Weights of a small GPT-style language model, trained from scratch on English Wikipedia: 0.534M parameters, 93M tokens.
Each number is 128 + 32 x the weight over its row's rms, rounded and kept within 0 to 255. Layers, rows and columns count from 0. Numbers have three digits each. The size before them is the row's rms in percent of the matrix's.

# v: layer 2 attention value, 64x64, rms 0.136, rows 57-63, columns 0-63
# o: layer 2 attention output (transposed), 64x64, rms 0.11, rows 57-63, columns 0-63
# up: layer 2 MLP up, 192x64, rms 0.184, rows 0-39, columns 0-63
# down: layer 2 MLP down (transposed), 192x64, rms 0.0918, rows 0-38, columns 0-63
v57 078:109092104177226179200176054159109136080119101129062091146158178134106108108104131140095108136147119113164129109114126110149139146168084115149146146111109144174153138116135103170170093136126149
o57 080:135094050109141091141122218091121111152111121167186176094106136137130160118129143145179114103128055069144095108098127117167099181109148116162145094107136140118160088138150126157123144183078157
v58 093:179120128119126171141135052081121097140113146101145195136152119168126144094089159148161133171124092135193117178129095082155121147138086105183145131114113178188105084174112118112105075098168134
o58 107:105116102130197135146078134158056123112154089133168151098095124120163166161114086147105109098116102167130082136136130079108095127153100155147162062178167117116198168109165097163121173161095106
v59 109:075170095144155163166158119151139060159164085120088135141124136114121078107096136072133086112077135103118131094150070135149202076131173182101115158120154151124093113093106153175126160116165157
o59 095:113063095057156151106096159149157094141117108155149115076162105178216141174163141149098157167135132140181130133056120144144125103089139114106116116142113139163089121140132098164158074139109076
v60 089:092169202141103047088121155079156152141145149111145133091085133075183100135125100134141132140126144101145134173170193146162057145071135125153113124173127147101092110132103069141139136152118098
o60 084:162144161138092104107149139139171140128051156112101126148100090131099120120070108111146113151118120193190139124173132073064132139175139170085123138127097176145093166085086181082121156111172133
v61 090:100100163096062125086098177113152131144137113158134128176171199166174104148094141142156137077107178110124138139161158128126198120146142173078168146098120114082109148089060126087114140115147096
o61 086:128144100079171073111149087148148186088112147126085135182181200117145174116137139141158179140130144071112158077063135099119122132142122157157124138100100039135115111139148125146132130101168096
v62 072:111146158149166150155149226093123145143155094096117075050069107095129138109163098137120062100133173132126158145124103133155138132119171158093105161184147118142131171107089101171129109077126099
o62 077:179130151089104132140097130133210150137088139092108070067123073124118099138169150151153091137108163158216164123147134130102131128144161110059096211118100132156133112112091102120128150123113141
v63 077:161121146126117223072165145180132091055098125128164123138153129055126145115101139137129090179168186080129159151121151154147130126143112142176149143107141137123119148036127125129113169095144125
o63 083:124089104151203123170159131128175172057076112122125079084090151104102149131153139126136176142145174169110074092115065059118097146118157134137142131184136122107125111095146161141140091168152151
up0 075:114147174178115098153133117126150060041115121116138138110115163097150137168129131164152166125174109099068094187122154090153153165129194100134139057130124148176099179130114082111150121131162133
down0 085:092103106087171120142130109129154122145125128152102132138139129173116124155096148182077184174138208099133054177073129124091135136112144079144160081150114160127102113186123142174123104052118150
up1 097:136138060058127162096184119178153107101172165137130140090110100079106111142102181119126055078111127085124104134132141107133146092091122167123139103117116197135173154108165172113169164159154138
down1 094:151134159167093144163097144083125149159075145084102182126115132171160106113171090144160155171117133151131143098127118092136076099164206124172165128111144038095096115143123093151125103124126060
up2 092:107100159138123193146142141120089089192077137145119101095172145115106113125139122150126099149145078132156095089093109190096147146094106040158206106153186184136111111154101124155111114129111147
down2 092:115138193078128132088154067159143179115166127085143169170104124125126082192162125146117168091138155108129159133133105130187142145149067156093117119140137094168114126085139097106167121064112059
up3 080:088110139167120173136178131114130113138115114106048107137176163147150131130159127058120157174103080092143147142134118163158071078184103103110087091140178119147103143160160130133082114061173115
down3 080:145068204133134112131127071153139071102091096145112135113125102134115208150109116142110089166183140132138103151141157066177105162143150131048091082132140120126173102113122131103137174116143175
up4 108:166077150209095111147136145159097118095100093111149172108124145085146112146184146102147160168105107132171111098122133215140110166112101159125114064125143188071099119130175151074110128122124134
down4 110:171176125150167094149180093098117148117146174102105123069134117185131160117094126078140109130082130173084113099157151130196083109109138173096131150169164118132146127052075111109147179116099120
up5 102:125171120147142136096152122081144155199115146128146141112092135158136081156104129147152131101099146099163083160111157120091097183113162150065121163129054152107105075085164091156102096206106164
down5 086:084127183127136079130165093123131149138166179105131135153164114113145078088172173092137112152095100109094156153113106094125122153162141120175158120158127110211056066146080138091129093092159152
up6 129:127108076091127119092176095137144162151105140169145122108152133071136128166120175148165145099155147058137177101076065074105128155114145166150098136134106114101194104125109127119185103072178160
down6 122:135114136174133102095100137175126123138138148076117136080093163078173140119115127162144201137118070066103144122103115119053074101165138136131154116076104193107158156153144147123141144191118175
up7 105:121160129189152174142098171130066117138083073137150153102131142145158096187145164076135133173103104148172121068128178086119082099124095070095122118163100118160164146103112096139132112155161179
down7 108:123183142144097124109114092128088155169139123113167135122105159131099154157073130140123127160147179109150082123141140155154106159134111126130170125094045073079162121099140219080137198096117089
up8 091:168122186153130091125129156123134124116169095127088085089125125040127168137135144079101172113078116176103134080149087114142198133182192112156168132151139158177131123128122155081100136125084116
down8 093:148169064155173122103110102133131132145057099113112111085105152053140119129148131082077146117112172120181158135167190070108105159158168102109157146129152133126125076155116163141098109194126158
up9 116:178176149145106178152036131091142091089102143122176188125069185127103110111150086063150125172123124147155084121133090128104161141155122138109104142189093178129112114132125105107120108132170139
down9 125:092118040073138117094115165122206114136179111155133147158161193125135151130071094140128187127091140128081103138154091171118143121123098075079124143156134135105125150179166129144089144086148124
up10 129:136111137089148181106115170101081065134147166149066124148159124173197129125131132126078113138143099055118129108073171155131157072102123100092110111145139179132153149159134101083135142202106136
down10 146:134118112091135164104172142118085117140107170156153114144178120170197075071155131143109129127144132088113125128057146113137178097140111066152085148101161146112074093138127107195135076166137180
up11 097:190128177112042128099131091212178101082113148110156120129137150132082124132158097162148111117147073135104123044136102144116147144128144173070136153140152096119135138159131165103097088109155155
down11 103:115162088147149137097146100074113123116107167130166088154096100122159142097094150116075113134131134100126176228109136120143168127139054111155076050133126189104120125103118171142139140182136153
up12 092:174138117106047134137124121157172101098138180071131146157135151127126180122141091081084096110130115156099151131141146133147072132139170194108126129127083143066132182150171106101061146084167122
down12 086:118104158165132101148105167083091087107111148133069127077117119144149086104145107139186176167127174141193130139048095120091125152145205143138079092179155124139092141160125104136174107133129115
up13 116:157069187167156161168083138131150114138062096171111150142107086105073122104166165134104099144084141142128133161070117130078151093150122182138088146120150175088168107108161113153182126178132126
down13 106:093135153131145123057172138083133186155172166043119133136142138147146132158121065134156134109090123111122098104203145201129105140106124089081155111135140117178124120133123117096096156073177102
up14 134:171156172184063102077131115178171069126102114158163155104069140129112125147143086144089090141109102081130123085135132119168103158192134145169173193140147161104119100131102130144085106122148157
down14 116:157167136153101148059143055199178083137144096148166097106086145134093094096117145138078141172102162080072145138106124094160139113155105124155164137115110173130126106140102177125096150167094168
up15 100:116124140238106137152138080143164109142100103113124218099137109126116090125129091134093095089144166122122152090134183126154092141126107111141099104093104179147156097105174122065127143194152128
down15 109:181128091132169123101111146149113165124124120128121104102169145093181127124164133082169148128125090085077205115078124132109132086113141182111041159126125133176171192104172121086116132157122100
up16 096:197128115094134135127171133108145132125065216087134120174133119161107073092127133124138125124084123124108134137165065094083156133184119192104109145098160115112092157081101127115142127137141210
down16 095:167097160153175162104134069119141089112171108170105136098122148126074034106137084146166141117153093144190137090110158119129163130151104156165080151152067137179090185123118091124113115137131127
up17 071:207108174180115135123175172147132113081143158104120107155134191119139118107110131108148090115084128097094161119103110193137127140151184154151169136114175122087124077195124090091089111104133075
down17 085:180103234123125134082145151119117133111107155127123085197123151118095116145094096129059131116073153124150172109096116122147106155116169144152131173072177133110116164164068132102122108169138095
up18 087:138108160125143149104112146132117131106073067154102126162151138145071179084102086171142178094111148183127178087140047151146111114128114144088123155094123143166163140143143103095087066181087120
down18 097:156164057159134106073070082173084109099083117165091154082121171094145099143080137140114146167121110110153166129129118112075135100132134122148154134114194149120181174167163137125148077168163123
up19 102:101129152174106078151185123158153078069150126133166171120129112123122138113141155153163084134210125114070078083133142114185137100117113117082128138117121173140137110057152128124094197165124096
down19 090:144166136141125106091167092082124169136113063138180105127123155144102146153102135127155125183126124107105099123211057127151056154132135118069215138105133114096124115140180150133078120157121112
up20 102:155147049091149109060097159109198103133161125145140151137041077133086096137123182076161170126124136132131136116126151148153183113121164158117129125108123130158142155088057106132136123150177123
down20 098:114138199142159141135079116111115153091131118114139100175131207181165167144100093175091116084081147088097105128151111159150094121106068153126139096136100101092136166140202116109127185138116089
up21 098:146141097061170103097170093149159081124119169091130172184196143154095137151095079158140053096066127122144101119144165105113112137112102132128150172161145135169127086123113165121073127131121176
down21 086:151157180132084094127140053129160124133167156118127148146092112133094125126124119126124089193106097162093135138113085148090214095183154172122110120134065186131101140151078132159079127102124170
up22 102:086157139093152178141138124172124106146107092137108146159115072069134087161137142071093095099121184117053130109163182106158105109147104148120174150195128147164133095166170080114102127145171131
down22 097:123122114161141167118109088149170153125185086126094130122127133072160108117114117166185107147119111136145149125177100115152109089177147177090138126068149033103145121184196135107097134113068145
up23 095:074145153204126092134149149071114128157101174146118112114076156123094137096103141102204150102131159135152135099121098049144168159134180146143071152154119109139133144098104147157100134076154188
down23 085:151145129142082147085100163163136063110077137179149098053138143133106139154122144165118130132178111126150121191096145113109125187083077095116166148120110149115145138125058085121161199166119104
up24 101:148138176066150125147095085132092102148074165141104127100087103066111068150182194164158128150181128113070129126165154168130168162141116143103128128131153114092070168117160128150122074153118130
down24 102:102096086132147157161099140122115157083153107147137146165147155196123173143072116133082081072114096165222133117148129081144118106108129149131143150073166138111205120156091133103137134079125093
up25 108:180122198117147130183104183105151181085136135128116150126133159120160149067140147091101150153164094147139089123082092162200171122118143096124080122143135104112103085147101140140108083092069078
down25 116:119140157102119150178126150151123136108103138155148162103129132133077153109129166128056152128118079120189147128083115137125166122119132103134041127097145167095181057228101163100127103108113147
up26 084:096084083129147125159184165163114119135102099140100032123168154144122126158186159163117144113144145142115110094083141102087147129114095122166142104169145161169189040087139103096125119151106120
down26 095:098114168130147130093110130116116196063180160150149113123126176133119111097097070041148106142181091173148098110113080127161157128151121117108112100156139166157130156105144079114194107083168121
up27 093:155121132123063087133142088125127137098119138151146165127153109126125165135145180111157164159179113103097144126107049168073135222126114154126097070171143097117114133093166117161092071096160156
down27 092:134126092143194145094104187110112107125152170143112086057081140163088127137142107126114126094086122137148108133096201080137139085130138123092128144105124182138115164153073173112150174211102139
up28 117:082105141084149162185109135144148147121162153183165121171131173137091188129136086071103104179127160075119152126042132141150143128094092162128120127131156130099075123141114149102133064088090157
down28 110:124086122141150107123112148109093092136197153159124129146102111140090141151159077119125148164147149091165175114156095188147110149117129060096065093129159173074123094168107141109156072174098188
up29 108:149122179145129154191105136123145093203144150113114107100097144162135137095122088110138124051088142101043092152090105133089149152206099141126123128139150192116145120111160132135110062145158128
down29 098:158160151105118089131126137175117153143050115139091149091158151079144138113111108082130196107120114098056107186117158136080122144125087137148158117112178141151160150182159107126193081101166101
up30 101:102157167142094098159130154182128165093119156132069088109183145161159103140122137096145185085137100109097180113076097126127181128128094086168139191151119129116097157119161153099095124041121131
down30 101:172161137122135106126166157149139132102129123145143119130111127157137110133109156113152121150077090135087062133078230075113144206183060128150168089105092110126124163106123124136079139177135097
up31 103:092106107126133096157074148082103118059149158147068162084116120114143108126105211176163115143113111095140164140117132157065134126073123123109128169175146133152163202151160122099151083112117093
down31 104:166118143121101121088132116170124120146118127094211090134130112175140088084147097118159105138106157131091103124181152147164114087181133059146144083100102106168079122145144148156067193147135187
up32 090:134107137079105203122140170152101119091166125099112139146149120060051129123105103185179069140140113130131151118196097140126095166154170136167155078096084156112166151102123164099103151110128127
down32 095:138149124184125106079123109130118136153134148121185173091110081155141118183176156120167158127117129156149097142000140110093096194138132131110107098121097088146146130153087131153103151142115088
up33 098:101183125172144140174156109180133123125085120107082088109103125069151097171106148079131087122103122203116135068085122117154126169185167110125171135090115125109134107131129142157137116215169118
down33 107:096174152071077121127136101108153091126153124106111140139180118155110198168129138183124170090098160080114125149172179149079089087096142081103142109136158143172088104141148144147060122129115185
up34 096:097122137127180091143148151175140073131114115152138119105134173133108178129182124177134204147171104120101110134114118155161074137178090182122099150101122103070130054056095099136112132165125128
down34 090:060181142077150179065147133096153113149124092123101139107205158120093161117119116121149134081119155187158192148132057123158097095128158130117112096125136093164116146107124098180138141077146108
up35 107:123086087122122111117122142118101118130147154184125180091115147134129124139169150095100103135142158101109159201118199188196103148184118111149086115115129120054105104135158087100090085161172165
down35 096:169109106066102098169094102101168088115154124110073124125119085112157131172195152113071184152120192121102118170076158124133145138109085080158162111138125162152109154132106134192091118171144127
up36 088:149196128066117131105088116137155103148106109130120138183153152125128147164146107191134149158165132119156105136143205097110107143185176156118121137080092160098149041147164108091125113070129093
down36 089:110118144159163138146155114153112170129119108149161122128149102106126065072061138122139127158115068206129143047159098089130193183106151175148113085124127131156200103130138098135111123095122122
up37 117:137122139188158089123102114109152103113132109113190219110075142144152062126151124123168131127144065152157045105133166126155072153139148143118103158126138117116116124102105079161125082185160136
down37 100:122123108048124190114167132087139146181138134161081080151187104124100167106065130141087111138116147084103189174135083174141165121122140114130128109105097127144113180167118151086164161084121112
up38 101:155137117131085150102095142158178138109102095116161134140117154122107061126131138117161064088159170167172097151124143097152040125162120099116141080133134133152098176114132188116157177178067164
down38 096:169123155097080119127140181155077105111161155197127174135130043131147111134124134094101174136140062119108111124062093092141209146106155171168119092096109109112128183156134117146117122136117136
up39 068:176121153122168126153102103149119154101108174060219082152139122186156096135125126126157069122135117129114108106089117182125098146143104154104148083206110083151140134122116119171107056134158135